{
  "n_kv_head": 2,
  "rope_base": 1020.0,
  "rope_fraction": 0.5,
  "extras": ["local attention windows", "paired heads", "gated attention", "capped logits"],
  "init_std_qkv": 0.0595,
  "init_std_up": 0.0595,
  "doc_mask": true,
  "steps": 2968
}
Each number is 50 + 12 x the weight over its row's rms, rounded and kept within 0 to 99. Layers, rows and columns count from 0. The size before them is the row's rms in percent of the matrix's.

# layer 5 MLP down, 128x512, rms 0.177, rows 0-54, columns 0-127
101:52 61 55 41 59 44 59 61 44 49 37 47 48 62 43 32 47 47 70 40 39 64 38 85 47 45 40 60 56 55 45 47 44 41 56 33 48 63 60 59 61 40 73 47 57 68 58 57 60 51 57 53 62 32 44 66 53 70 43 39 76 38 35 52 49 57 43 48 55 64 42 28 41 47 56 64 48 49 50 60 68 57 71 44 63 39 44 34 48 52 54 40 40 37 49 46 28 49 57 49 58 71 37 50 53 51 25 69 43 64 38 41 50 71 60 62 54 44 41 47 55 47 48 50 31 54 61 35
086:42 54 57 42 32 51 51 61 39 54 54 61 42 50 50 57 50 62 26 38 72 67 47 56 62 48 30 68 44 82 47 80 46 53 51 50 49 48 65 41 40 44 56 58 57 67 51 60 43 46 55 41 43 55 49 47 43 55 49 60 39 63 44 33 60 66 44 33 46 51 51 54 57 57 63 58 45 40 39 54 39 47 45 58 70 43 49 50 69 49 36 42 45 39 64 66 35 48 41 54 54 60 42 66 50 45 47 78 52 43 39 24 46 58 48 61 43 59 57 30 71 41 67 43 38 21 56 52
094:70 33 41 29 36 42 69 47 56 45 52 58 47 55 46 49 46 43 21 56 47 35 45 75 49 46 44 57 81 61 49 54 49 31 54 59 53 47 38 43 54 58 60 45 58 29 56 42 54 37 59 72 49 34 55 45 38 46 31 32 62 48 61 31 41 61 49 36 64 54 47 50 45 49 64 68 50 62 27 54 38 48 44 42 57 58 51 61 46 26 73 37 25 51 54 44 49 60 52 44 53 32 38 72 74 26 31 44 47 28 39 47 42 53 68 54 69 69 54 49 54 47 63 63 27 39 53 47
100:70 69 63 61 66 67 36 51 55 61 46 46 42 55 34 26 49 60 43 45 50 84 43 61 51 46 58 47 70 39 49 46 71 33 69 53 44 57 58 54 41 20 65 61 68 44 77 55 23 53 60 74 42 34 65 47 39 48 38 53 56 46 67 68 52 44 22 52 58 38 39 49 56 38 41 68 49 60 34 43 44 37 68 33 66 71 60 49 57 35 73 42 64 53 61 25 63 61 66 66 64 83 48 55 54 39 46 46 34 60 32 42 45 53 56 70 49 36 54 45 57 45 53 78 48 48 50 53
097:31 68 41 61 76 33 39 49 40 56 60 44 27 59 42 46 43 41 42 36 43 42 70 46 32 38 63 59 47 43 35 60 54 42 66 38 71 60 69 55 42 44 58 68 64 37 58 61 46 45 31 47 42 52 52 58 37 55 45 21 48 61 27 44 52 41 53 29 66 47 69 49 52 44 10 45 22 52 36 66 38 45 35 54 40 56 43 35 41 46 47 70 39 63 71 52 86 47 52 54 44 42 38 50 50 44 43 45 61 63 50 40 55 42 68 60 37 42 40 58 56 57 53 60 58 41 46 49
099:58 60 64 25 38 37 61 44 67 71 55 47 40 54 57 71 47 54 42 36 49 46 37 40 39 68 17 65 11 57 59 56 61 47 62 22 43 65 40 33 43 56 81 47 34 55 64 50 59 47 31 41 54 55 56 55 37 63 42 58 38 71 49 45 49 67 14 45 67 58 44 39 45 58 55 45 56 44 60 59 54 56 35 29 45 54 46 60 67 51 56 56 65 37 55 46 63 55 52 77 54 44 34 56 48 45 58 60 38 49 78 32 60 32 45 45 66 63 37 61 39 39 66 40 43 46 37 63
089:65 65 41 68 62 59 57 46 51 62 55 67 60 63 51 81 57 57 56 64 43 60 34 82 53 52 53 41 59 50 45 32 48 60 46 61 55 36 61 42 65 50 08 65 69 47 45 49 32 51 43 57 57 65 55 39 65 22 60 62 16 61 55 55 34 48 70 70 45 39 42 28 42 62 45 34 45 40 30 55 71 40 51 53 44 54 51 61 42 41 69 45 61 55 57 48 54 50 37 40 40 55 44 31 52 61 66 41 56 55 44 55 48 62 37 61 62 39 44 71 32 58 66 47 59 61 51 76
094:84 65 48 73 35 50 41 49 65 53 52 62 54 57 28 48 50 73 47 67 64 56 49 31 83 45 55 51 40 34 40 42 39 56 44 40 36 36 43 52 46 39 48 49 61 50 52 66 42 34 51 48 52 38 52 64 44 44 50 64 45 54 32 43 39 29 65 47 35 31 44 43 52 52 58 34 46 51 46 33 69 57 43 47 32 48 36 69 54 60 64 53 53 46 33 48 48 30 68 53 45 34 25 32 50 61 47 57 39 44 32 60 48 36 84 59 53 53 52 48 46 55 44 67 46 37 56 47
104:31 61 45 60 47 43 67 47 51 40 51 46 44 41 60 57 45 34 57 63 42 63 50 58 51 69 66 40 70 55 58 53 66 44 46 44 50 55 49 54 73 46 53 43 35 54 32 37 74 50 43 43 42 34 57 49 49 72 70 61 42 33 82 38 32 67 42 57 39 64 44 76 50 39 56 62 61 60 31 37 53 60 38 66 57 47 43 51 52 43 32 68 38 65 41 46 47 82 36 70 60 41 29 47 36 64 44 41 70 58 69 51 47 56 50 50 40 77 31 40 60 68 40 50 56 53 35 35
102:54 56 43 53 50 52 51 40 69 43 45 44 52 40 41 65 61 61 47 62 58 36 52 38 44 34 55 47 47 83 62 35 49 56 26 44 54 54 46 62 61 59 52 34 46 43 46 51 61 66 34 56 33 44 44 53 49 33 51 60 60 48 35 55 43 42 43 48 50 30 39 55 45 60 42 50 45 48 40 48 58 53 25 55 38 49 68 64 51 41 46 81 71 45 53 51 27 43 34 41 45 43 40 41 39 60 52 30 35 48 27 47 60 46 52 23 55 50 63 77 59 43 35 38 57 63 60 34
091:26 76 37 74 50 74 52 40 56 49 53 39 50 70 36 56 37 45 78 51 49 31 49 42 74 57 65 56 46 41 46 50 61 59 46 43 49 51 51 55 63 42 61 73 43 77 51 71 42 52 64 64 44 40 45 41 54 77 18 65 41 39 73 47 52 55 35 43 71 53 55 53 34 51 44 21 47 53 54 43 56 42 38 46 75 45 58 54 57 50 62 63 49 24 53 47 72 53 49 47 46 36 53 47 60 48 49 53 55 51 43 52 54 50 61 59 47 37 66 41 73 42 47 44 62 55 65 21
098:56 44 60 27 43 52 50 27 72 43 21 53 39 64 63 74 42 43 37 50 48 49 43 30 55 43 48 55 43 55 50 49 57 53 39 47 45 20 38 64 43 41 25 37 40 39 51 69 54 55 54 15 70 66 49 47 45 11 59 51 61 83 46 42 58 55 48 44 40 49 36 19 57 58 48 78 65 42 61 46 50 43 40 53 63 51 43 61 40 70 55 49 56 40 23 55 58 36 61 55 59 56 66 55 60 59 57 54 38 20 43 57 50 51 29 58 64 39 46 62 38 34 57 50 57 57 43 53
108:38 47 48 73 40 48 67 61 48 35 49 40 47 57 74 47 39 71 47 41 48 57 72 45 58 73 34 48 38 44 77 73 53 51 52 39 55 58 30 49 40 48 54 69 21 66 31 42 24 37 46 19 43 47 38 49 70 80 56 51 45 54 55 34 60 47 44 42 57 56 62 49 61 57 54 54 62 48 57 75 33 33 59 50 56 13 69 55 56 57 53 52 37 76 35 52 49 53 51 33 44 49 43 46 50 43 55 41 53 58 55 42 26 49 65 68 54 39 45 43 51 49 45 26 68 54 47 64
101:65 41 55 68 48 42 43 53 40 68 40 56 69 39 72 25 46 58 41 89 42 49 57 47 38 43 44 55 56 45 64 81 52 25 46 29 38 45 62 59 63 50 33 55 51 47 56 48 55 68 55 45 45 63 63 55 58 57 23 37 62 57 58 48 61 37 55 64 58 34 53 37 55 51 55 48 50 43 71 34 51 54 58 27 46 40 52 55 45 45 71 44 62 43 67 73 32 33 59 58 52 47 61 60 37 36 57 58 58 41 40 30 54 24 69 34 52 57 50 51 66 67 60 38 33 67 22 77
099:27 47 61 33 46 47 58 62 57 41 36 62 49 40 71 51 52 43 52 41 43 39 29 37 53 33 49 53 42 52 36 53 48 63 68 35 37 51 45 56 60 39 37 35 78 68 49 49 81 53 35 57 49 38 51 68 33 27 49 58 60 51 49 53 79 36 53 60 66 33 58 58 46 53 62 14 44 39 56 41 42 48 56 49 50 36 51 55 48 63 50 47 50 33 49 33 46 56 63 69 61 49 41 47 40 77 58 36 60 52 55 29 51 75 62 60 34 58 43 44 59 68 52 48 58 65 55 55
101:42 36 36 45 39 64 46 62 49 56 36 46 46 67 41 40 40 51 59 16 63 60 46 36 49 80 40 62 43 44 65 50 59 24 61 61 66 30 34 43 52 59 51 53 36 36 51 52 52 40 17 43 74 82 54 61 53 38 54 44 34 30 44 61 47 47 42 61 57 61 60 66 50 44 52 36 46 46 56 52 39 58 44 54 50 44 67 35 49 64 42 43 36 59 61 38 57 60 29 56 53 30 41 60 29 49 44 72 59 50 55 69 32 46 40 49 51 60 47 41 34 55 48 39 20 57 55 68
096:51 42 53 45 40 58 32 68 44 63 50 50 47 48 43 29 53 40 41 35 30 58 56 65 51 34 48 43 62 43 41 45 42 54 69 52 62 60 29 68 61 33 65 26 38 73 61 71 60 49 54 54 75 60 33 57 57 53 57 61 67 41 24 29 55 52 30 56 50 58 45 36 29 53 48 34 50 45 68 42 63 46 48 56 44 38 46 61 49 64 57 42 60 40 60 61 57 32 55 48 68 65 41 55 43 63 61 60 51 58 56 50 40 53 28 58 57 57 25 64 50 39 49 24 38 48 48 55
095:68 41 53 53 70 53 26 47 54 48 31 34 48 78 53 28 29 35 62 36 48 57 34 55 35 72 78 71 48 57 50 61 54 17 45 39 55 49 62 47 51 60 71 52 51 49 50 40 37 51 57 29 34 49 53 34 45 50 48 55 58 64 32 71 31 47 45 46 44 55 42 37 47 60 34 52 40 45 43 70 42 36 49 51 52 42 57 39 49 61 76 47 66 51 55 56 69 68 36 59 38 26 37 52 52 47 39 38 49 48 53 39 57 49 29 38 51 48 71 61 62 57 50 66 67 46 48 41
104:57 49 47 71 63 31 51 50 49 49 22 39 65 36 54 62 60 60 59 73 59 46 24 44 43 46 63 56 77 63 40 54 50 38 51 73 44 53 57 49 47 44 63 73 52 53 44 46 57 45 39 79 47 58 41 46 61 73 41 44 64 42 81 42 48 48 45 84 63 31 54 42 71 48 49 38 52 53 43 18 36 71 37 52 51 66 47 52 25 60 65 40 57 65 45 39 31 34 66 53 30 50 47 58 72 58 53 55 39 71 41 47 56 69 51 47 66 33 31 44 32 54 32 55 55 50 35 47
097:39 45 29 33 71 47 43 45 44 56 23 56 44 56 34 38 37 56 58 54 51 27 52 71 49 65 47 35 56 39 46 38 61 40 53 64 46 55 57 38 47 45 32 43 47 16 53 48 51 35 49 54 46 50 35 56 54 44 60 30 61 52 24 32 65 55 34 57 36 20 41 58 21 31 45 31 73 46 49 52 47 61 44 47 48 50 51 30 53 52 39 48 47 70 45 36 52 18 50 30 67 40 51 41 46 59 50 61 59 51 42 47 50 47 59 70 76 52 59 52 59 38 53 56 55 66 38 21
110:58 57 40 53 46 50 58 45 26 52 34 50 73 34 45 55 51 59 53 61 57 27 40 34 51 46 05 49 42 47 55 51 55 49 51 45 49 34 37 56 62 38 43 33 57 46 54 65 55 54 83 51 58 19 62 49 63 69 53 60 42 46 49 34 50 61 51 63 43 51 33 47 55 57 49 58 26 45 39 64 64 41 50 62 64 53 52 33 48 39 60 56 48 34 66 44 45 51 47 45 53 41 57 46 50 31 53 43 41 64 62 51 44 66 78 38 67 24 66 40 28 53 30 34 41 46 46 44
093:30 43 43 24 44 50 54 37 52 75 42 55 52 59 44 49 56 39 70 34 43 45 71 49 70 62 40 40 40 50 64 29 57 48 54 52 53 39 31 50 46 57 47 35 20 73 57 25 34 40 50 42 53 37 45 53 58 58 55 45 59 58 41 55 37 62 33 23 43 45 42 48 39 50 55 70 48 56 57 51 56 60 52 59 46 56 60 30 55 59 46 48 68 42 45 42 63 30 48 57 59 57 48 48 35 49 41 46 48 37 37 41 58 43 36 58 52 46 51 48 63 59 34 34 37 65 63 54
091:55 66 57 74 63 51 67 34 67 54 73 53 49 58 45 68 40 35 37 71 33 53 38 56 45 53 50 45 68 48 45 59 40 54 54 34 62 74 63 43 32 33 29 48 39 25 63 51 45 49 19 64 65 52 56 72 51 50 52 69 65 39 63 61 46 44 59 66 56 58 38 49 55 65 44 83 42 51 45 35 68 82 60 58 45 54 45 58 62 31 46 46 56 64 44 41 52 49 54 41 66 46 30 53 64 52 68 60 43 73 55 66 59 28 30 53 48 42 47 32 75 47 60 35 52 32 48 40
098:58 47 53 65 50 43 75 52 49 41 51 47 60 50 53 39 35 36 45 32 68 47 62 58 43 62 49 32 59 51 31 54 60 47 48 68 43 53 44 58 48 45 61 30 81 31 48 46 71 48 50 60 58 42 55 21 57 37 63 47 35 62 61 56 56 38 30 65 37 60 53 58 44 41 51 54 33 63 49 55 45 47 34 58 54 54 63 40 47 70 65 53 60 38 65 45 38 64 62 59 46 48 73 53 67 47 65 62 31 46 73 68 48 41 70 51 52 54 66 51 56 57 58 37 60 23 44 36
096:36 50 60 52 52 60 63 63 36 51 41 47 27 28 55 57 50 49 46 58 39 47 58 48 67 36 63 52 62 42 39 45 55 50 43 61 43 25 49 54 50 47 33 59 42 79 22 49 54 45 50 40 72 40 40 63 42 43 28 60 24 58 50 41 63 24 15 25 48 79 68 65 37 50 58 33 36 55 62 51 51 58 64 71 56 53 56 67 46 49 47 73 51 77 36 42 58 65 47 39 58 34 30 57 46 55 30 48 66 32 31 58 48 43 69 36 63 48 38 45 62 55 32 42 62 43 37 51
102:35 53 25 43 61 39 48 53 45 62 69 61 74 31 58 52 41 45 53 37 50 64 58 62 43 57 63 36 36 55 39 55 58 54 38 57 44 47 59 42 56 51 15 46 38 50 61 50 40 57 61 33 49 69 57 39 70 38 32 72 42 71 35 21 53 38 42 75 42 46 67 55 55 59 49 40 49 43 32 62 64 45 58 53 41 48 49 35 55 47 41 46 66 68 35 61 58 55 44 48 33 49 45 53 27 56 50 33 44 50 59 72 39 53 47 72 28 70 40 47 48 46 58 44 46 41 24 19
104:43 64 44 68 42 65 67 60 41 35 63 50 45 50 42 37 66 50 24 47 58 60 43 60 60 41 34 56 30 49 50 63 37 59 37 56 71 59 47 43 57 59 46 66 70 68 32 62 44 54 42 64 38 61 53 55 56 63 55 29 63 50 57 45 48 58 43 55 40 57 46 53 51 66 51 69 13 43 50 46 60 45 33 49 52 59 47 66 52 25 60 47 30 58 75 46 38 50 56 47 53 64 63 75 63 84 47 41 51 66 50 79 51 50 62 65 41 67 60 30 38 56 34 58 33 36 66 46
102:50 53 42 67 41 39 65 53 46 58 62 64 68 61 38 50 59 57 36 30 64 41 46 43 36 46 42 51 71 40 53 61 63 73 58 54 27 29 49 47 50 65 58 38 47 46 51 64 48 16 42 39 43 40 64 31 58 58 41 40 38 56 54 70 53 50 73 45 52 45 56 49 85 57 73 30 66 64 71 65 59 64 55 51 29 31 75 50 48 71 63 46 61 43 44 47 43 52 44 45 54 66 31 47 40 27 33 63 39 65 62 60 62 63 64 35 44 45 50 44 53 44 49 56 50 50 28 36
103:54 65 48 40 67 46 33 37 71 51 48 39 52 54 47 68 45 47 40 80 58 49 20 59 45 60 33 55 61 41 58 73 31 37 38 48 38 43 48 57 61 52 66 38 29 52 47 48 28 27 62 63 51 42 60 50 27 44 54 36 50 46 68 65 49 47 43 44 47 36 46 65 30 53 31 62 63 39 45 60 58 66 62 45 67 38 44 50 46 51 45 71 43 48 40 35 61 69 57 55 46 50 77 56 52 43 48 46 34 30 60 48 64 61 42 36 28 43 47 63 63 29 67 68 33 59 43 51
101:48 47 50 51 39 45 38 44 39 44 51 50 33 62 45 43 37 55 31 52 36 51 38 48 61 51 31 55 48 48 67 68 53 57 59 51 38 71 62 64 56 35 64 61 38 24 45 50 71 61 35 48 45 39 50 56 46 75 57 47 70 18 67 36 38 75 51 59 64 53 57 49 69 43 50 47 61 45 39 60 60 58 40 46 44 54 70 39 43 60 50 42 57 54 37 59 31 69 62 58 56 49 71 67 46 44 48 40 62 61 60 75 45 65 72 50 48 64 59 55 38 63 58 59 66 50 40 45
105:52 40 51 43 56 19 53 46 58 39 70 42 67 58 45 58 54 49 44 51 36 58 27 35 34 39 34 32 39 52 50 45 66 50 36 44 63 49 61 32 44 64 37 55 53 47 47 40 37 57 50 45 37 52 57 36 67 56 40 44 55 62 33 51 65 43 45 61 52 38 29 31 61 44 58 39 73 42 55 48 65 52 68 58 45 36 69 46 48 82 79 30 54 72 43 59 35 48 42 44 60 48 76 59 49 46 58 53 17 23 47 47 39 46 48 46 47 45 30 51 33 51 41 60 43 70 68 55
106:34 42 37 55 40 65 59 56 62 34 22 33 50 74 62 62 53 53 44 50 74 52 63 65 55 36 51 33 45 32 41 36 54 53 48 57 23 55 57 53 52 53 67 35 30 40 61 91 53 58 56 52 65 45 44 61 45 55 57 38 65 50 60 61 24 78 48 63 40 36 56 61 50 47 54 54 43 30 45 46 43 41 45 41 34 55 49 57 71 53 44 72 44 31 57 64 49 49 48 56 56 40 41 63 53 56 45 29 46 45 35 32 64 25 56 51 54 49 59 62 57 54 57 55 64 41 47 47
104:53 60 40 52 34 64 28 57 48 54 59 36 31 51 51 58 27 40 50 26 57 52 66 26 52 39 54 30 70 59 47 54 55 54 65 33 71 36 77 19 42 54 77 65 45 66 40 57 42 59 49 55 61 53 63 53 53 49 42 53 20 63 45 38 40 54 35 30 53 41 41 47 49 42 58 53 63 38 67 34 56 42 57 71 65 71 51 29 48 39 42 39 45 46 28 55 46 60 60 53 49 61 38 67 52 64 48 33 41 61 52 54 53 83 54 61 40 53 53 22 57 38 44 52 56 73 38 49
102:34 50 48 36 55 75 44 51 49 54 63 65 57 40 27 64 59 43 59 57 50 40 47 47 33 43 28 45 39 56 54 50 51 39 46 62 44 25 39 44 43 46 45 50 42 47 60 35 64 72 33 38 43 54 31 43 31 62 53 48 01 37 55 49 47 56 41 57 53 52 65 54 63 65 49 30 70 53 58 42 28 28 60 56 38 53 32 64 64 43 52 62 56 66 53 61 44 57 58 49 49 39 58 68 21 30 59 56 59 53 42 59 42 37 42 44 65 62 48 65 60 44 62 55 37 50 49 34
102:40 49 44 47 38 63 31 49 29 47 67 55 53 64 58 36 44 45 73 46 43 55 51 51 67 51 60 30 50 56 48 49 50 39 47 27 62 39 42 69 65 65 46 52 67 64 56 48 66 63 71 24 53 48 29 46 40 26 51 52 59 49 39 71 53 63 54 66 49 57 44 44 38 40 28 38 36 57 42 40 39 43 40 44 34 49 57 69 34 34 70 62 50 46 50 46 55 35 34 62 65 58 47 38 58 49 37 67 56 23 40 37 54 53 45 52 56 57 48 53 32 64 39 44 63 47 69 54
093:27 51 23 31 36 33 44 45 38 58 48 67 46 68 45 42 46 56 31 42 62 27 55 60 43 58 48 52 42 53 40 81 56 67 73 69 63 47 56 48 65 25 62 52 85 38 58 39 40 57 57 38 45 51 51 26 66 54 39 56 60 57 54 55 35 50 48 58 47 58 71 59 37 42 56 43 55 46 41 41 46 53 49 60 30 52 27 62 44 61 67 58 61 54 40 64 55 58 44 40 55 43 45 35 42 42 42 52 46 57 37 45 32 48 48 56 57 46 58 67 57 51 65 66 52 44 35 60
098:58 40 50 17 42 55 61 61 31 57 54 37 53 50 55 44 47 34 51 60 53 48 27 64 45 39 52 40 65 46 47 60 49 57 48 56 37 45 31 46 41 57 45 55 66 56 48 55 47 59 61 73 37 57 59 49 51 58 42 69 52 42 41 44 52 48 55 73 47 67 57 54 42 44 67 48 61 58 57 66 34 51 49 71 63 48 53 50 57 27 60 50 49 54 32 55 51 53 62 40 75 51 47 50 36 57 81 61 38 53 33 53 52 53 30 41 64 51 52 36 44 64 58 48 63 61 28 33
103:29 44 70 29 20 34 58 45 56 53 22 40 50 75 36 35 56 61 61 66 45 75 50 25 35 78 37 58 57 41 63 44 61 64 54 48 23 46 34 53 69 50 35 47 69 55 48 23 36 46 48 47 46 37 44 63 49 64 31 38 63 18 33 55 48 60 60 36 50 45 52 42 73 40 63 66 42 49 42 16 50 56 53 57 39 46 48 55 58 58 52 52 51 71 35 59 30 60 50 42 36 39 33 53 61 55 37 62 44 61 44 54 58 57 50 47 54 39 39 51 29 59 42 44 50 50 39 49
094:52 39 56 68 57 66 43 42 30 50 58 51 80 33 76 23 38 74 62 44 71 70 62 64 38 56 49 36 48 49 39 46 45 57 46 62 80 58 56 60 67 38 39 30 60 47 51 28 28 73 28 44 43 42 52 50 42 40 57 31 46 43 63 63 64 25 60 70 58 75 48 29 25 59 38 56 59 52 44 75 38 50 56 32 62 41 59 47 41 41 46 64 54 37 21 49 46 45 51 48 61 45 43 71 38 56 51 34 23 58 38 25 39 50 48 59 53 51 37 40 43 42 46 59 37 44 60 56
090:61 55 51 60 50 70 41 60 59 64 41 45 60 44 42 61 36 53 52 56 73 72 68 53 57 53 43 53 58 68 53 50 53 41 40 49 56 38 51 48 61 40 64 39 53 66 63 49 49 46 52 52 58 46 59 29 38 39 52 36 24 27 68 59 48 59 31 45 40 54 59 21 37 63 36 66 53 49 47 51 70 39 52 64 53 56 49 50 48 45 50 45 61 74 43 65 28 35 45 41 36 43 68 39 45 45 43 39 64 29 61 52 34 49 29 59 52 30 51 64 36 41 54 38 55 62 51 33
106:30 40 41 58 40 49 68 42 53 36 72 56 57 66 44 40 57 53 43 32 56 65 52 58 56 56 54 41 37 20 39 22 57 32 45 45 40 37 28 37 48 42 60 65 44 25 57 60 64 56 27 40 58 69 48 50 54 38 39 59 43 49 34 55 61 61 40 35 41 40 45 52 21 61 26 72 39 61 55 67 62 45 60 42 50 50 50 35 34 38 40 41 54 47 35 75 39 49 49 47 55 35 56 47 44 50 52 28 61 45 60 42 49 22 58 52 52 30 63 43 51 48 56 35 46 54 43 43
103:56 57 57 16 58 60 41 35 52 65 54 56 51 36 63 49 58 35 50 42 64 41 47 47 63 56 50 73 47 75 56 58 57 45 36 68 59 23 62 47 51 34 61 74 43 32 58 51 41 56 32 53 51 44 51 52 56 64 58 28 49 43 59 36 54 77 52 40 29 59 55 68 32 39 42 68 15 61 59 58 55 36 43 66 52 55 34 52 62 53 47 57 57 51 44 70 55 60 51 53 56 40 65 51 49 41 58 62 54 63 56 60 36 25 60 36 58 70 46 50 55 66 46 55 56 54 53 49
101:74 58 42 60 70 50 37 44 41 25 70 26 52 44 59 37 51 73 84 51 37 38 42 41 53 64 56 44 31 58 41 48 49 58 43 52 23 42 45 54 40 48 57 44 33 43 42 55 43 45 33 45 40 56 43 33 56 66 37 55 39 33 54 27 36 37 55 32 47 43 53 33 42 30 36 47 63 47 53 45 35 52 47 48 72 47 63 65 76 47 74 53 34 39 58 53 55 52 41 44 43 39 47 49 42 45 43 27 50 61 35 35 41 48 41 54 46 66 56 24 35 72 62 50 44 48 22 46
094:53 57 57 64 21 44 57 37 55 45 38 56 35 59 36 58 56 42 68 59 63 63 42 36 54 74 42 56 47 25 58 57 41 41 41 43 55 21 28 44 49 46 30 48 42 46 41 51 51 56 63 51 58 48 37 49 69 32 29 54 69 45 65 41 38 77 43 53 62 40 41 72 65 35 57 22 52 40 39 20 61 32 60 54 30 59 36 49 55 48 54 33 48 45 52 65 30 43 29 57 47 58 44 55 52 49 48 53 38 47 47 60 25 39 51 44 61 48 38 43 57 29 54 51 49 62 49 58
107:53 46 40 38 47 13 39 38 40 40 22 44 38 48 49 53 36 50 70 69 42 44 37 43 52 54 56 42 61 44 77 37 29 58 50 62 39 50 45 40 22 37 38 48 63 57 61 35 32 43 47 42 49 36 42 41 56 45 51 39 48 23 60 29 63 55 50 48 62 62 44 69 60 42 28 46 50 57 57 57 77 54 60 50 71 46 59 39 42 48 39 50 45 74 45 55 30 45 44 50 56 58 35 22 67 54 54 40 40 26 53 49 55 32 85 56 29 29 46 64 44 77 58 71 79 55 45 73
101:46 34 38 47 52 71 38 49 39 51 52 34 40 56 50 43 57 53 54 38 49 49 53 64 47 59 80 51 23 59 40 46 42 59 60 60 51 46 65 59 53 51 45 58 52 54 44 48 50 40 60 32 50 54 37 45 62 53 49 69 65 51 54 76 56 67 70 50 27 74 33 50 56 32 51 62 73 50 44 63 47 50 62 53 50 47 49 52 83 40 25 41 52 24 55 54 41 68 57 64 49 65 62 50 45 52 45 65 45 53 35 61 56 45 69 40 51 39 56 46 46 61 57 52 50 64 48 42
099:56 49 45 66 45 39 53 56 39 79 63 66 67 67 66 59 55 47 67 37 36 51 39 54 48 56 53 43 45 59 35 45 47 47 46 68 77 39 42 36 39 66 33 23 38 29 22 49 34 53 53 43 31 32 34 37 63 38 64 46 36 49 38 52 38 53 52 33 52 43 36 66 43 36 43 28 43 51 51 55 53 47 66 62 56 52 46 62 30 42 36 42 48 77 60 35 34 48 40 43 49 48 40 61 51 46 59 54 44 49 59 45 47 40 55 47 45 65 41 55 37 60 44 67 57 60 60 30
104:69 46 38 54 39 32 50 50 44 35 57 48 51 50 57 45 34 54 43 64 26 37 59 51 46 39 54 45 32 48 30 30 42 53 42 69 43 39 61 53 51 66 44 40 40 71 67 47 44 28 52 60 37 43 39 63 73 24 46 37 65 61 48 41 42 46 77 47 48 58 48 53 38 49 41 57 61 48 79 59 28 48 33 55 64 79 63 47 59 47 28 60 53 51 52 19 67 53 53 41 52 56 56 48 56 38 45 29 54 42 54 41 56 45 38 50 49 63 48 66 55 37 36 47 51 34 48 42
101:50 58 66 46 61 46 63 52 56 50 61 42 52 36 43 63 65 52 54 55 49 49 37 54 62 64 50 49 37 39 50 72 56 50 43 38 45 56 33 45 37 51 46 70 57 47 36 46 52 55 59 86 67 49 58 38 52 73 71 52 31 42 48 58 58 28 60 31 43 54 58 53 41 35 69 61 36 49 56 41 59 52 24 43 43 48 34 34 49 39 54 40 58 32 47 39 45 51 65 45 76 54 46 63 49 65 59 60 48 55 56 59 58 73 45 48 35 46 51 46 42 75 42 60 41 38 48 25
096:57 28 51 38 59 78 50 55 54 44 45 50 60 53 68 56 62 44 30 53 29 49 19 49 62 56 55 51 40 50 17 60 45 48 69 53 33 48 39 56 35 59 59 78 47 44 39 50 34 29 33 55 41 47 53 30 38 46 62 38 43 52 53 47 45 75 63 64 34 32 49 38 55 69 38 44 40 50 52 67 54 46 42 36 63 36 40 57 38 52 44 48 29 54 50 32 58 45 56 67 47 56 60 25 58 38 37 48 38 51 47 42 63 35 35 49 34 45 53 33 76 59 44 49 34 44 33 47
102:54 45 54 54 41 54 47 48 65 41 54 73 66 30 55 57 68 50 39 65 59 45 46 48 43 68 40 62 57 46 44 39 48 72 66 50 21 49 55 30 55 51 43 67 27 41 68 41 54 63 50 56 35 50 48 48 45 35 65 76 69 31 63 34 65 42 57 27 41 48 51 43 34 48 64 15 26 52 41 38 22 55 47 66 39 41 61 39 46 49 39 43 41 53 67 24 58 41 35 47 45 29 60 57 53 29 53 47 51 31 59 55 36 51 53 36 42 33 59 66 68 44 66 50 38 32 51 46
103:35 45 67 26 49 61 33 44 41 64 56 60 67 56 37 59 70 52 49 51 62 31 61 61 55 55 55 28 56 49 56 50 56 59 44 57 58 49 42 37 48 47 25 77 53 42 66 34 33 53 52 42 53 58 51 64 58 75 37 39 26 65 36 35 48 55 45 31 35 78 41 59 59 52 42 60 45 29 54 47 58 32 64 45 69 50 48 42 56 59 74 58 57 75 55 44 57 42 54 49 42 62 51 42 50 47 50 55 45 36 38 53 54 33 76 51 51 45 54 52 42 34 40 45 47 46 61 48
105:49 66 62 20 58 53 37 50 62 51 70 49 72 47 65 38 58 63 56 44 55 51 72 49 65 29 26 66 41 49 60 65 48 66 70 46 50 67 61 43 54 39 58 62 57 30 52 33 47 43 52 37 48 62 56 71 64 57 54 61 57 48 39 48 36 54 50 53 60 72 46 60 44 52 50 52 46 51 61 41 48 48 45 37 78 42 47 49 38 41 31 41 41 47 55 55 39 58 76 54 34 37 56 31 61 56 56 64 44 57 70 47 39 60 25 58 57 64 40 55 48 45 36 46 49 62 67 56
101:67 57 45 38 57 53 64 62 58 46 64 66 75 37 52 56 55 55 51 60 47 42 45 60 39 47 69 75 31 51 62 67 51 63 54 45 37 45 62 39 56 28 61 65 49 37 60 45 64 44 41 30 50 43 54 43 39 59 54 75 63 48 41 39 64 51 60 50 55 42 50 25 62 45 50 61 31 49 54 43 41 59 48 42 37 50 51 47 55 51 59 71 61 31 66 42 52 60 46 42 31 65 69 63 63 66 59 34 65 41 64 61 44 34 49 36 42 49 55 35 66 54 69 44 46 57 62 44
101:46 41 37 61 22 66 27 54 60 43 39 37 53 52 50 66 47 40 72 38 35 22 63 46 51 39 70 45 55 56 46 34 45 53 71 41 66 50 47 46 53 58 51 65 68 67 70 20 66 49 53 19 42 72 33 51 57 62 50 49 39 59 27 39 47 45 39 35 38 44 85 55 52 43 37 57 21 53 47 49 45 64 53 46 38 48 46 55 57 49 53 28 65 53 45 60 53 43 39 49 66 76 42 73 67 42 64 49 56 59 43 51 53 43 58 43 63 28 50 46 27 61 48 54 48 38 41 59